{
  "num_hidden_layers": 10,
  "hidden_size": 128,
  "num_attention_heads": 2,
  "num_key_value_heads": 2,
  "head_dim": 64,
  "intermediate_size": 512,
  "vocab_size": 1024,
  "hidden_act": "quick_gelu",
  "norm": "layernorm",
  "norm_place": "pre",
  "norm_eps": 1e-05,
  "positions": "rope",
  "rope_theta": 10000.0,
  "rope_fraction": 0.25,
  "qk_norm": false,
  "attn_scale": 0.125,
  "bias": "all",
  "tie_word_embeddings": false,
  "parallel_block": true,
  "init": "trunc",
  "init_std_qkv": 0.042,
  "init_std_o": 0.042,
  "init_std_up": 0.042,
  "init_std_down": 0.0,
  "optimizer": "soap_variant",
  "learning_rate": 0.0112,
  "lr_mult_o": 0.971,
  "beta1": 0.95,
  "beta2": 0.98,
  "lr_head": 0.014,
  "max_grad_norm": 1.0,
  "warmup_steps": 200,
  "schedule": "wsd",
  "decay_fraction": 0.573,
  "decay_shape": "square",
  "final_lr_fraction": 0.05,
  "batch_tokens": 32768,
  "max_seq_len": 512,
  "doc_mask": true,
  "train_tokens": 151000000,
  "max_steps": 4609,
  "dataset": "wikipedia_en"
}
Each number is 128 + 24 x the weight over its row's rms, rounded and kept within 0 to 255. Layers, rows and columns count from 0. Numbers have three digits each. The size before them is the row's rms in percent of the matrix's.

# down: layer 3 MLP down (transposed), 512x128, rms 0.522, rows 157-256, columns 0-63
# up: layer 3 MLP up, 512x128, rms 0.539, rows 158-257, columns 0-63
down157 097:110114131136123116150138117171118165166123089123095158159137144084159144107149098103143121148130170099120115119131164132127149120112085186140123174145112130114155102160083120143134125164140087
up158 102:141063116127130089164145156152121155135111114137127170109091126160099156149138103137186148134104143115123114141135093150115140129133154130116090147130144137107076155153119111142131125104170089
down158 096:092110136115121117096126133094102110095114141160113091111104159131131156150150115151117159152138156168114098154098115086176133126104147141150097129163143122100112115143101125169152198203163140
up159 102:153103118105096132156119133149125135114159126140157152101137097127075191173119116097139110170129126119113077104138104104086127114064118142167153108115120111153086134111137129104133108146114149
down159 109:116141140101135097154127145159160138137136100178127122141117200113143119119107133148122101185103137113144134157122174129160156159128158105116138123121121120114112104136115085117119123092103145
up160 100:113105103106124093134126114124119099049127118065149114135128139139122084138143160165113130123125149124123120153110128136144114139077072111147110179123102157110157142119126188120136134142133159
down160 107:120082116112127141164147108128131117133096138171132138107128131128136129106126140137151120158112136101084141113100129136101148130095132112136139079157109125118115110139107153118152101133078128
up161 102:137130131135131150109163136092107094169072139129136111131128115117123153129067121139137107167121102161135138123168115122113087113127146142146141140125111150131147135103105110101098091178189099
down161 102:114122127126101108097139113107124075107181126154164128104128134136140106125196135127141113102148106088148142125128128116109131084134080131143134134143145155140159145108179148111157095159128119
up162 091:095095115149150103096152093084120121141135125127129144129140103127120138138100115152107154141129099121170095105136140158145110151118158180126132075117117142099140133121126136105142110090144159
down162 100:086137155147136134146142130127103127140141154122139107159118111166158140106134161135126138133157168132126142146144139154132080136160129096059129118082120140131149098152151143133095103142103090
up163 107:128152128065154121117158089103083109126117148157141124127105118147179130123171112144141142131101091106115141123117133125125124146089119130081153128181103102117139136151128170154135094127165101
down163 097:128115123142124123125134117130163153135090152163097160158165127154105120130106113129109157075099121143160114130085147132114111148159153135154123139120165120132163135089127159127146129135103094
up164 103:122105124121124135144166098079100110119127132114134164128108115123170160089138094117109116148118149134155148139177146142096121140129125112117122119114114151098162163162156104117136114120104125
down164 104:139141130148140080112086161175103134140101121145164144135137157115196158121091117138132140154128103144118144181138126121110155143149143138121155162095150106138126156137095106137172150064130110
up165 105:124111143140125088124113155119176131154143118116150144136129138068139127087113130152100151159119145138144120095125111145135102152115147122074099146168080135147068149147163128123138103115119122
down165 101:114114129140136140161121119123153146073137141144119101125126140171122123196128076107111143078140149102126138135097161148148135101123132069164156129128127120111147121156094112136154147109077146
up166 099:126116110139124139125124095134103153124145111135104123121092187116134131101117152122134094135172153185144149149128150164124141111095173129100137131110105116108142075114164151128129140103104125
down166 098:143089143101129132156142149147131131157125095132109125143117141084109132142142170096122178092122150121144117150105129158097069100143115171143169108124121096098145174145125162129131153170143138
up167 102:145104144126108145117118148121130100201104143126095160126097128099099127111150121140086112177120118120143138119123124163113144094086163166133127105105148135126103129155124101110161108121116105
down167 102:162124122125127133141160186075105148162113123138151141135127150131124102122067107136109141110129165171092118107150148151136095137106119092113124110127135142133127106166171147138094127132118187
up168 122:112093111144126152087167099127125098142096127121163080099118120098136163149134168136117119064094131132100125151127119099126062086146151134145136085147162143122141117123153144110116096112136148
down168 106:129083101141168168124106126135121144095133164145136126119143161136124140130169125132096130101149164132110108176145144106098129086158143147097117091136114145116157116101194145132125075087094097
up169 098:120119166139147151162120105133150132114087107140151115147117120156130125102163117163129119137127133136113096140123083106117147124167072161112080139158099103128147173115147137101125126141172152
down169 101:105121116097122084143125128102116078136144103148114112122159101116153140153133101160125120119188110133129154131104157186150124125109178133119143073109134121120147125135148097101150127138110179
up170 101:151095101108098128140088106118126085129118130124119131132143153109155124120182148138153079116168169159123175102110157144107135130106152110057109108129143141121133087147131123102102129147136109
down170 097:103157117173155111072132116146113126130147120148158139134128129151158132129063166183144135121121107133104088141127120135132081143116191124130108107109173114135166132155177114131164131139107113
up171 101:172080178096096147166120139122118123165127132122166079129129144124135094120095164114118136142147113146128147153113108124115163083115138130130130100103086126117179135141119140149167146123144110
down171 098:128153150151109108130134073109125163172138179121125127119142131128131123112117106122118144075117125101129139137161140137142105117109101114146169133125148121157133115151127115077106111146093118
up172 094:108115128115138144132111144108122097113095148115117161113153148144092116118107105153093110104117106152106131106096148130170130161104113155138106164141156117072135146147147101170136109066152151
down172 094:132132153181123137082129127148120111190163168171135133153095114120145185145135084149162145136139134100135136149138131145130143114143111142155150126150149172112122108129132134094123111135157149
up173 096:126172091114154090108120123106139105178133164128117125131157148095131170127150101122140134114112164162121123161158131148091098114131189092124083146118136142121132155135105123106097161168120130
down173 106:147112122125110104122091098162114173087087111110122097117183132097123118113132110146115167137139111109128112158102095127127124138152098111107115125138151126127150145160120140204137130148123116
up174 105:172126111137125168096125151148106051069157121152110127129109163091170169106095165128105143092154101135117124160110140082134120105165142153134097114108120162130116145080141135116119145131127140
down174 105:161113109116120133076148130139137142138157099128136119150124179104149120141106169148112143119151139196155119127158126116122159124097103156111176148105150128135137143089119157162161168128114095
up175 090:105152116139137120128106203098118113131138165169119127110164148150086099094149110158159126103150112109160101124095108096123125120098182151123107114113136127105134112101108149169113177105111134
down175 090:087139150157122142137116142129134125156112123144135129087114075103134125111127164117082156142075149120095151156126123125088141158177070130120146162122142129145107117106153139133173106156101107
up176 098:088105142111119130125142150147119103141145095094152129125108105106122100140125122138085138126111143127106136117136108161152062149156086086106134097157129118151123120113138111153138110101180094
down176 100:160126121155155146120132126106122075130178126164128102121185114097099121128123157126124135142146155127168137164145146122165101126126149118098080132169145116123158135132123160136121108141134088
up177 100:122132133114136155107138140121128150128099115150132141131147122170138132116148139150130134071173153071111134129143107171145102119140140150162133112117121153102126157089151170135131096118118128
down177 093:101150124145133120112115101155124138147111091107146090121142165085149105137131105142124146165082109156100114155122126116140152161077098144084157172142127126169076135109119114124141110123123131
up178 103:145188098093131113104151104128160127142140135128139108118124189107134127116115150135139119130116141195151104152151123129112131080115148171144130144126151131124156115083118154109125134152145114
down178 101:109078122182145163170132150138117144140107149152142133130162114123077085114125143143128142130152147145107147122122095127126136154127107085088114161133148145110134117069131143114153095138120118
up179 092:115144101124126099135109124095148084130158124146136165118085115146075138107116132119131119038134103123138158156132120083105108116146153157151121158127156151111096124121153117130089142116138145
down179 092:113145127124125096118099124124128161085103160124138076145166160136179109134106094099095132109148145121152099120112149118153112141141120128109093119098105146134153133139075111094120092167123095
up180 109:128124135124148126101136145144123098084152133142142142120131123150126104137132098157157102119111138101113161176111104154143124110177135126128160110088156149081151098130137105106134136102176119
down180 096:146125133162100158169128123111100152131079149147153133160130107099172112160179137099163144123196149123164124116095128102094092167086146150139131121153122091067112102134127152113109133099096134
up181 098:141174118092179110133061138128151094140132142120117146136110129136115142156091102113105137154132122136165090113162092152178139118136111115127108102151108143156096147148121122138182088170137130
down181 104:154113131082113155129159179141145110159140106151152135103152181120145137140132139138121130144124174099151137099117082142154099109111142146141094124144141161095142121108148093083109099141128157
up182 094:188181099108183136142125155158114103098124154200130176141110078110128119144154154069163143116119129095118150142106112142149121117145139100129084148090071137130129136112140122106156140148138153
down182 096:078106121132106152115132150106114179113124104074127169102172149115165169129159131170108136108135134136079105088138148141131156148120130147113117108098117165183114123075164136100101138106123172
up183 101:141122093117128151115140158110132185165104117106152145125092089105115109153116115125089091149129121125135144111123165127117179101113135102142141104119125114152183125148158124107169134154157171
down183 108:194123115113141135136127123126121087129165131113121108134123124118142094137147130098110133148099158111121129144124124146151137128110112141103109146121147121114112116133121160089153092133139174
up184 105:128131107067164102142111131134106127125135118110176112143129177138141128185121141152143112110139174124097085108117130142090102105114091097088144126123122086118112131120141149116148168129125125
down184 096:128108153159130165113113105112110120086136174160146131119123113161132089166126137124096115120138147109120115154130135069125130135143110123105085131093121126118124131133094141107119097157111169
up185 111:081112088142162147110127128142114136113145123155159116131091101160105072142109138117164179134096140114160164109105147128130145100123113132109101122123184118163144158130103131142131131151096143
down185 099:141144113125131074132147120124087204131132125126112106148130098152142102132127108119143122089128128171191119137129157124175111099116183107155134128104144075137106134112107135145166123141120138
up186 112:099115051141091110142129131115151094167150145164133157102135149098097081152157123170123162132103152124128123104113099128110105096128142122147117140152099150091125087121150111072145162156111131
down186 101:141152182103133095149131122151124116129120150131123135156141106153133162125090124118140108175146111142138078097161132157152126169077141149126140071153150119134130147124092107147133136105126099
up187 096:113139131164144100114131128127155132160149109144157165119127144142130125125090129139118164161101135139159119133134131118157165126102135146124149092146129080134150125135127088134140097116168135
down187 093:103100080140110113144147109143136097136079141094146118116110120157113084074145149131118140125155133125170139131101136123182144140198108118109102123119116128101122141130157138090137134191127122
up188 102:205145145143134120122140092079104128122113087107125096096112117109130150133109150161126163138124136082105099150104137150157111091141175161078159096118137131136114127139103094149119160145144106
down188 102:131128169142126109156095121103146129121153159141114135174116104135093161143110162126165165090131164123092076145127111147149116139122159149085146104124101133137112108129106133139119097092102102
up189 103:110094164114141145182113186147125148142152144066116082096121151092130117124113117124148138093065108117112100141090141132151141140132122091120122088116127126115156102113142134122132111129118160
down189 105:135196081090136144130138127101104135089128158132166107158137140152143111105140144158125117118122114137124114151124181075148148119138141152128106154153150120108127155092128125140083103109123161
up190 107:140162131124102135119151115134152139136137102163145141108175091095142100101111119145110145135123116128153115131123181114102130121118107083089135123153119093147134125111142117124100112165151120
down190 097:093147135098172117151142128127133127129156195137105106132087117141084152130125138104154126146128138090143123137134088147156136107119120148149109133128137186122138115126083152117123142105104105
up191 109:142128122091119110090141103114115078126126137139098132144159114133126140148149172149109116131126158104141171054154126131142097097142170102149109138091133101122194127139084098152151121135130144
down191 099:073124108133186100146155113116157159115126136153141163116100165101086099125134130115133150136103117143127104145100120109146121161182130158108071104155127167136133132127130111134115133135113146
up192 096:128149154135103124117108155157151126143110140112130153081125138178119136120089094085109115070157098128144110149118092089084149186116097140134087121127125138097133105113116145105084137077151162
down192 098:133132117141109049175116117119175117138107117148139126109101157111144139125129106122122140205150135074150101114133180154143157158142136125187125135125097109157118123106144123127133171145096134
up193 102:121131162115110136104114130124121133142140089133150122137115115155091109144124118156143144131143137110147092087152167148099145134162145136185138154149125122098138133110105148138135084100179134
down193 104:133128099118120140117130112117114121099146140117080161092129161123100137129105149112147127134108133141141076091159129096129130103173123181100135101130076116132181110107107121137166133103162091
up194 097:144144162157086133132118116135124161130129127140114100137120109094127160120071138148111093149150107107126107076130098137152117103104154166087182107143117088147113094095069144110109081104129160
down194 102:113135098117146132122117137107175132094144123124176083077131105160137074128140126109063123074134114130137103140127130091117096124110129140107123130128135132095137103140140102123101153163118108
up195 100:127117102145075163108102112131100107133141180111113110123115139099122157127105157122117096111179145173121141120175105151083149114138152154134148121127129118136136120107104111137154142108093104
down195 109:117167154139131143101074085135108154145136110112161103127150118120159149187117096122112137130118112160139171107102121166170117144098106126116138136140117126178078121159154115128136128122123133
up196 100:125153106207133131174098149121115104082130155113118125155141123094125125142127123154143114126165131149149121103155128157108149149110114134054106118178130167117130124137139091136118143150129127
down196 107:106131118085130131109134108140108141109108105093127133136161113168136147120146144151101110158137107156110147131120116138099112126175128093101099114128095129185119121146100143096149120208110110
up197 095:137132081170120130114135149142122109153119126119113150118114134115094076108172137153144187106147127117135170125119110122151123152117099140138129124130146144139122140121118138140148076078084162
down197 094:114110153113117132167117146136112101120150109145146140124113107137123134154100111132140152162114120122124130131115126119148139123176115136155105168064128124135100143134122123124134142135175080
up198 092:154120167141104147135108150127084110147130130160118073158128144150130150101128119147115111148153148166078132201111086119133144156122108140128111170103119105119160117164142131148150126127125137
down198 097:107125098122142124129116130110128092174130121117079158166073102161143121163121146120193113164135101149155079125143158118161136159146125152108148125121156136141092132064117120155136122143105144
up199 108:113117115105140095103132135149114124111120108112093124137122148136107120076152162110131074065108116153150130126117139148092106074133104100124136135108150121147195130130126160131120127109125131
down199 097:138106134138208142111171136107089146111095155094126117146096115131172136087130162138090081150103167149109127167119131132139083130095151125132120137126149171119134132120139148126119101125176107
up200 095:117130078109123094116103146087161146166154145138160111130131120079149131134099104121127204169141111087115157126074120087153130129140127176153091098150098114115124097148139121133186145122168136
down200 097:117135151128149115089132123123114124113115126148117138134100142123129138124081137142140094105104126167164089133111145151134093137105146098140160184156163170152097120108136075087147148117110184
up201 099:135126150105150140130157118114142109131165122131083154093123150139107119138097187096102100105162111098132125123144159127090118152112134138147135099127120135124139067133146110120124130135104098
down201 095:111149109166143153150143135131129107143101108086165136128163129129118130115128135176178140136156140081130130111144082114136108137167111154117114150154122151148117184092137107141131117131134099
up202 100:118143129084151121150148116111166155112115158162115128085138131155117070121105157159135169095090121131124141138083093127146109122124122124103091112130141108116138086128147141149144127161115118
down202 082:151128068160123103115141128145078121120125125124127158126113108119114142109131119097149094177189155121154128136167159143108096130127120085130143183102115179128124125108130094137157088148155111
up203 110:158106139096158145131098113130109115125150138154144138169118116106112131064136147139079088139120120119089123165166109117134092083146133095093112152094112151159134112136152141135097114150125096
down203 087:118161130136151116086128131127135130150089111099106145108099132172124119126156115093172161140152155115148159113073156129156123155182168140124115160109144168108113132140106136151132132111112124
up204 104:115130097146180133139180124103156097144150141059131125166119176107148090102171103146135116107136152131113133114090125148106129118131162094105153087167107098154105116155153125111149098153138132
down204 090:127140152118104153116103145131137115120113148136175104097122107138127131137130175141142163165134143133100127108142115162121146109116070160161096148145121126140141111065074095127135137144106109
up205 097:183124134149133183138124125091131150104131113130128101134137147139134108146099134094117119122076168132100110099117156144127086166129165103109115121157135130113140133146103125105105151117168172
down205 101:131175134121142134107156146143145176155106122107148131125116150113187179130106136130162100119135133140175106137124163110145184136112057149148112094116142070088091109092132137145098148148141098
up206 098:124117048119147129150116123155150102090102143143138147143120113145122167128127135113114136106127099137118164140129185153153142150088165148115137136101120157127136140065143179139146120112154109
down206 099:121148122142130137151146101155122097147110122185102108173098113153166137130137146078158117114126152117117138155122139024118124135112116113128163109133113157095160145147118141116116112131147123
up207 106:135148137154156168129109141084159127117115173155145126103156141096133099175113133153113151107121168137099140124122120116157092140095099099123121123139152121132083125123098124126088107098127110
down207 105:109140084093146129097110149146096149118117168132133107116139113142107147109071176092192135120137123135137150124123159153136104115118116140155126132100145134093146100094101144096123125111141152
up208 098:173082111130115114133124123135131066167165116095128120154158148104102114138138112098137138125125143113136132145131135085082099111111100082115107115128155166138115113116130123133112079107128135
down208 101:116175134149129111107147144126100078085116089144138161085115110146138107117135117112147143100114159127119148145117167152153113138101130150131102107106173189124137168128112153144134117161130136
up209 109:145107084148139110128128138119123117150161141134088141124117132103112154137092159097093140144175145154112154131160113107140152122120107092098113176117097063163187114138117144064155129148127159
down209 102:153181152093111142131121128097091103113159133111109113118159134155127132126175115171119145085135149131105095123100148138128127099153108139135133056102143134132146117118122092159131119141143119
up210 099:128104120119091153130115106127143113160174163123046144136114129141120106131185128150102135159136136064107117118126119134114104124093100108158127084121161103124141149074123121138132159117097132
down210 105:091170172119115117112129111130108101110142113139174170163135115157161136121123136138124152145138115067110133130153156117141151159114117162131109123152070116154118122130170154148132121107150103
up211 103:104110111147098122158147124098111107152121119098118134051094126129125168156124097123138145132140150117129146118079137124090126098142084153159141126080155136096142120124130127150125126091137095
down211 101:107120132114148125157123163114145159145109081109126125126149068174139097179134118134172108084135102128118108156103166102168147127167142129140139110099139131139104113144124087088157167144112135
up212 102:159123097131096174136134134150122141121129126106118139076113155151125089107084098148109100131158136119126108136099115143157087128093121122118154164107098145153130127150108120158137123115139125
down212 106:133137132150152127142116086091102105129112145102122113132125108101166159120115118086117136106094133120198071110132099110156159086120126111146129133159157107125096128067176114110120144144156143
up213 107:152143111122139078157127136126067136068160156132141148133081178105117133102137089155123086131113149120154136129103144157122173150140103134124137159170128119125144110096145103102101144128141124
down213 098:146131160138145109128149124138097168155111150178108109162118135092155107165106132133156137147158141131130091110151110144112111158136116113137134152104150124106133167108116151103146119138145138
up214 104:130100135117136103101107147155115107105150108114107167131142156143201112109091131110095108088148119155140150172144125107123134137142152135101159106097116155119112081127135115114142158133139107
down214 099:159156110091152163125083103092132119122109100128150118133128090127167127120119135141106103141146073166139122107143154180125116086137162097117154077110110110137125199123146155101131111124132120
up215 099:112134118123154076125113103140151146183124117142136147114122141106149193147117141105150141126147115162109141135142139178090145115125093138131129116132099082164128131139132085114134139156114065
down215 104:076147124145099128122086108097097081129118119112142120151153116156137143115127113129159117116160131136123144130156171147143168109114192139118124127076146175102141124128120138131114077105113185
up216 105:140124159091124114110141133167096115136132131143083139102140139136106130090138138158145125069091107154141136086121113159157099095129159112112112117140120133107176171120136086151083128163110100
down216 099:082116149159136128117132128108125140138120134129120125120077138125121132131102120088139120180127114088124069146111157068155129163110125125128140137059133119133066106102130129112121072128119110
up217 107:142168155109116110124145116150115137108165123089114147133131131128139117162159115083117125182135126140208174099118125121119171093137117113092097079140093169132162122120120077141105114146132087
down217 104:123119157156139088180068119116139094106116169128109141144132160124135123184131118125141123156134124110134126122143115122156122137112132174133153103165161134144133167112119129140115113175146098
up218 099:112146094155160148162183129141128152091110091093110113142156140133121121168128081107137149138170114141157104130121097195124119108124131157166135150127099084123098141145183151126147127086139120
down218 093:136169172120151074157127146094140112186136155111151135133121102111106141112129148095175148137144166132175132149109172084131137158177172180182117102114097156141103126127095125136141149193118147
up219 097:159139100118097134103139160150096140143120115125149113129144148136112111113118177150075151137137138169140113133147114125100075126140119161102118119128146096096130137130106038173059147118127142
down219 096:107110169150151092163101143181113107132099159109126113108091117162132131135094080124145156134071127108114115157119110083153156143135110147131114121132088140148133164109114163083132171145135124
up220 105:145175175141111104140118147105138176177065140122140105114124168108120122162133158096090139126101131108139117100129132164163135143112110120132138151132095094101119157133133144126169145124090112
down220 094:158158081149131143130147091124122138140158111137133117130112130146126137128169162179096121077120105172112136121133152108129086137119139116131156118102165128116124113129154160127095110140146176
up221 097:132119143118116094116116163141139110070111120137132135101088139166163183107123126072122119143095129146095135181142108113153124094124128126121150147142117159185113119140128136126129060125182088
down221 107:122187155141131160110128076158105135145111129086143076176104120116086103138136120122136109147146111160116123168124152155116140145083115093125113124124125108143110137105130149078163163161155118
up222 099:127124103152163144159151138115151087117121169124099111118169119123106088097153105114139127122118114091138164110125170100135064120076094130153082118138126122165094143120187131129124149147123153
down222 102:116150167147097128115094138122112151123105112119184122178136083131141125116088102145117140130137169106111102105121126147125147143117102147111171117109132128108136125096129131144129130099126140
up223 096:156109154119151141109144150129157134125138152169145152093118134092094128126138148137181133155137134168115138156139107104156110135147154143139099108190153125123144130131106129122107108157155160
down223 093:106101143212121081145129170138127140098120128109159117101100138133123154160099145130112137150136118092089109112161147096148107107145153125119183150083105120136152129137107142144122140108119124
up224 093:132101130065131137104098153100146145156136111156062146114161142115120128119104125134131152141120144073119139106118137108152156155072150130124142151161154118118138128130099101135134150127098158
down224 103:097103148145143084157150144118097118088122145130136116169116130145128121107151127107162149138125154105127094099103165135122113189169148156153099120099113180155158116132152154124138133153144097
up225 087:117080156138164116131128119059093157125131136154151131128135147156166165142121106131154126176108110139135096133133093174135132136154120089107097082132122146128123154132135127132136132124117167
down225 112:096112122139128094145130088151133133146170197114160154176130146124128122132153173148118124156147123109109088104108124139117119120135116119102119167135114137156134153097114139081136115173115124
up226 114:149134131124201120124122158111102118135136207116109132130120140108153146077086125144135114135133152144150136119153106126145115152088134147133090112174183142125117115130155097110128134093129089
down226 097:106133152150123133174116159124119153121144100122153132138121078158112146163133130124137142095138105094086137074165117136169177136141106134112130107169105109116115148160128207144136100096147105
up227 088:116162120098124119093115109127083144143109089104064113143119166100119140113101113144110155129137108159116142197120117119117134130137134111105111151152080125136126141143095181149149182086113140
down227 100:101093142132154099083169121109080157115132110045114159158122110147114147116120132152122152173126131078147111086141115100153155163154134133131125116115093141164111150130115124120130119142090106
up228 106:139101107104116170112119103139162168130149097110142143135075142141127131182146111112140129128109124132107128075079160132171116149129174123087144119099152121135149142112108134118119093115106106
down228 101:123133191105102094171118138142121122109068148123166161082131131195148120091074150118137138130125124102163126110150135118149127176161122145149092129122123099104137125186131101159131148093119142
up229 114:094170091126136102126111131146139144117159125137102109097163131125131146126118104200109063110130103183107104108127162116119111109141115161084134138098134105118154157140189124145132134142097113
down229 096:177131105165137162120130115088106118120114118111125142143114159094112145119132116104108140145091099126140147154149127157099149116113095116165140137095151146140145116063098147124192127146151105
up230 097:107178094086135118143120143160155133081110094129154125104112131127133131121159128109135092119128128117153141144089152095108116138108141156146099121126147095175155148080148130132161142141163099
down230 088:121122142098146145127117178094093126097159164157109128137152101120131176134118071138126143158120146100116130096133127140096108182063092138127146117184124154129154111120094106132139099120057133
up231 117:107109127093094131124154135113159091110109138117122165122149157129144076148092130127115106138141097099126146165197136152106142123085117121137111117112077157111163129117119115103190149115124132
down231 113:135140085137125103138120151166133111103106137122090166149137120108095131163090132108150103119108157135139131153096182117133119138122187102111113133103103164108106104122109141111155155119146101
up232 103:115163125131145127109148106091143143108099124131145129107174144100138160144092119136124139151105149112150109157145113136164091154076092118113125115146122139126127165110109122131130103117096163
down232 094:064103128124088122131126130122086150135142096123128153152161115124098149170162154118090110125127194130187151111144158148093141100136133105124129121095095144137131138128128122102158159131133112
up233 096:140125070141119118136121138134087164107116149162120111127159193115143109127124163149115185098146122132130140111143100092088102112108136121126090152124121146108126161132108102136134151159169163
down233 100:100109137160140134128144111097107127110109166128144141103117132150175127115141132136108111117105154136141163138104122155111112098099143134122136128086125091099097114123118158113131138119165100
up234 098:103105120117122131125129114113110131167173134128156097128119122126172096112135119125118113130136079130128140154149120148151128124108155147123137091143148138167127118098077171136141139157195097
down234 093:162132164129139135160097139109133143163121142128186109130113165139084162117093107133160118150090141121115136151156123131129119149152098092095096158100125124137129161155166106134138098155113108
up235 099:182106131110124087103164133074086134116116110119139128109145127077179181106091141150107135100124135144108152172124107147135117118139137147121105143123166152116116113136162108160094106142136093
down235 107:143157130147094146139182128148109120112097144124108132119099098126107099113155122151069175095153155094152112111119118086143135133133121134087132105129144094126139148189131128129109094111128127
up236 097:171162129118094086145094107138117107114134099142095113153135115123145131124143091144106168134186097132149126132156135131128147122099133200153105149117157096112113093109131144133087133122091142
down236 111:163146120125112133145171124123171137149160135118096137161123110155109166126125178132148123198136100131113167161166136103110107101110119124134081143137105091074146064101118128107145177097155110
up237 099:133090118105096142134133147177123136111099157117102120118174129138138126120121130159148092137125139107100169178093127129141070185120153142099143161149103128111144126123124114138162131127135165
down237 086:102103094141167099154182139118137146151149111142147105092156094114162101127171160074128133085127161115165155096124112123161143114165122137153108136147134168086133142142170111121078103163135111
up238 090:185163148133129123148123136130140131106134090151121088086134102141093158127133114110115184113127078123108157108137169137161104120140143109119082129087111138140156116130111093072072089145164122
down238 102:097109136158168100109129135166138125116130121123140148147141123132184157130152143112144123157137170160148115138165103114116126158151126158122100116136136122107123119174132097124152133156152118
up239 092:175120136093148125124139128141124088147095161145130123115126124101182116051106100095133110087091111107087145135108137151103144099128178141127157090130149084131108126109119150110131088105114124
down239 096:112106128124109094115151119130096159097129094137114150130135103135134149115140095140126137138119117124149134172149127146165188112102094101128129183098152134120129110125119096137113137147138154
up240 101:106100108181074104132080124110095141156127116126106117138129127157163134105134164168162143147120100139148150158092116133089120134096131149110137114089128126153133160118150124127135112115097129
down240 104:110149134107148097142155119109115146134077128143134110128139141122138064148118177154107145175140128105139143121180112109110153124135142151154124108148129097142113130129100174101144148142118135
up241 099:113170133074132097103113144143151193131154152122126126118088182142121154113152073111107102119122154111112114167109135126134120170114107137122088153166132104141154120089141135121141179114136099
down241 101:148084146123168126079108102120076130179130119099116095083100127120154099168133175151117132114125133117155141114116153116161111095142107075126172123150113122088120117139101151159113125158146137
up242 106:106152107126107148121148152114134126091136155155122164142136133151144129111091102100167099085115159160133129137140151139143105102099107129107090115131126112150143116160115074171117073140114100
down242 089:126078169108150078145168084168133154145159121164123146140141109131145113126120140108122084139131140111089106137097143109145118139158086163137122136132111168124110164105177144133117125143122174
up243 108:145171106120084134107106143146139137164124143096110197113184128101135147122178101142136131112167115124094137150139146137142109126112105166138093107120138116108145133127095163104165143111139161
down243 104:142094116087174117139151115157136084156155115129112093137123188125116122113156102112127151119144109124091110145082164137135139101079174094135122122119118120158153134068119131109147160148109137
up244 092:134143120118128095142112126137117151153116133157106076131106138113137114128132158102119112119098144123125105176125160086113127119135116135136127126142159103125092119148143138112114139129140154
down244 091:096135141135137098122160132178108125151109145120158067147099141111145124154107131099130124162139073120124113121097121146208142166160139092134107138118107140147129145117118136191140145116112146
up245 104:131070132093162110102157147112118122137149127106142140163143137100166160084147096107131154122110179153070104142126108147148179129135104143098142138107106126145181100114132147140128102075102096
down245 102:127122112134106088080128198137124134159134149164187137155132125157135130136156174135183111111170137090147137133093143124157111125146124086096140134149118131131103112107141124106111151154115150
up246 107:095131132120123185101130063144137117188124132094104106163132117102105116135108125106121131120122118138137134133103169140126149130079124092116103095094112139086134162101099125116083130124148158
down246 089:116136148171087100133118135161171142104126141195144159106089144131154113130143132077162104138132101145099160130130151098139146148119148143109141176135121147123098098141112145129170075092101140
up247 098:121123164119151141156121172130151108150150091131109145121115156138158093120153166130141126077114177184132127128125085128083144112183143121106140100114159118149117163147143148148105120134121122
down247 099:093101152152161109106143150106184127181109159130089165132137123136143099142114126123152167170134138121190113148120145151195115130158163121116097130137103134136139091135101131101132128151120114
up248 096:105159109122094125149097131145121144108118145095096179188098140127153135130095122195173075110156124133147099110110116155137163122133096165167128129095124183084123124112134120116125133064099088
down248 104:110122117114124118088131137068147093100134085147127166151094137155150140146099141175164132166126127142107088136142125134103148091142167088097104145113146199135123119171135166128126095103111111
up249 111:143167127126127099107079109104129137114159152120135144148165111103167108114149145064111175139114125112160133099150145123151127105148142120119128097154177112095113107135116125115141110163144137
down249 095:116114126143113075165095137189142112156141125137139117136130138157131100150114132154133166138149152109069137106097088136140129116128077138174137111131092123089106117115138141136149161144114109
up250 087:124110123162143109140141111181136138142152133136084135122122153114150100139163125122130144105082129164128171109129203132132149099137138106132139120148178141179133100113124118141168177109086132
down250 099:094070125141133132138101134128119122141121153128137135133088147142134078106146117145151134111154140076106098074154158096118153134110108190132089129154111150106127154134146137114107117157116092
up251 106:098130128087064133104111150127089115118095114144139109092112164115113105163150174171118131099154162129184133103111141139131149131091163112113067096147121147113137109118135154140141135124169130
down251 099:129132150168118138095159155140159180128106116150124155138144084129067113123136109051150129172106124128124107110150143139108127153150143150129087135118117128178157117117129110099163139113112149
up252 110:118089120102133147140134125103145087156140191146110119114102145145119122152115120152094104124141096151127134125144127151131169100119120116135105121120130091113079113099129158120138124104125099
down252 100:138130194160140137123177200151124131136113132167153121116094127143101149178133155116131114132127115135146134125134115089119086191156130134129141145145155138183105134079135129134096136100122079
up253 101:145109159168106125157154079124136105098123109160113110126105087110133097145126111114133074161095096149147143117145166118100107111130118120164165122113132147137122122140166155092147173151135150
down253 110:106160075141154137128136099098138148096105145156108157161071127147144088147155128100124114106173117098175152130123179138155142148166121139100127138106107154153093119136075091135093143109078118
up254 091:125135157118131098081159145120143148137140147139132159123123155080144168119105114178133172122144105098120110141100112137151099144122136078184067161174100079135093135105098119118135184130118159
down254 093:164095121141136160118154106113108127076127122099128115109161135154126120090182120161111113127159138096113142102129138127138132110105154159159090124108118173114141131077120097146102144144130132
up255 099:164117109148115106089098107147121137099105064156066103149104156142143122111132133148123111135084126164112134111123128110148149117165119144152133148125160138128139132085052160147129115111141153
down255 101:140159159140117096143127149117136172128111079160148161135108114104066109102129108107157148149154145108100107147155162104171090156151155121143070084109140134090083120103137134168105133155122140
up256 095:148098139070096102100140115158140112139145136109106121076164123132107145130143112118109138134165141160150116152111121169120121167081154125142144116130161119113118123134127146164105132116113141
down256 099:164090086129104112106101104130122123133115137157116094153129142173096182127100133161160093108147118145141129143090160104108130134158147110126131064159125144138119122117144111112118118147133127
up257 099:158128133107133108171073106109133131150168119136091123094115145139144090085119103129127140132140154123154116126163134150140150138101163111102131120124123107115164132147128099108118116132079060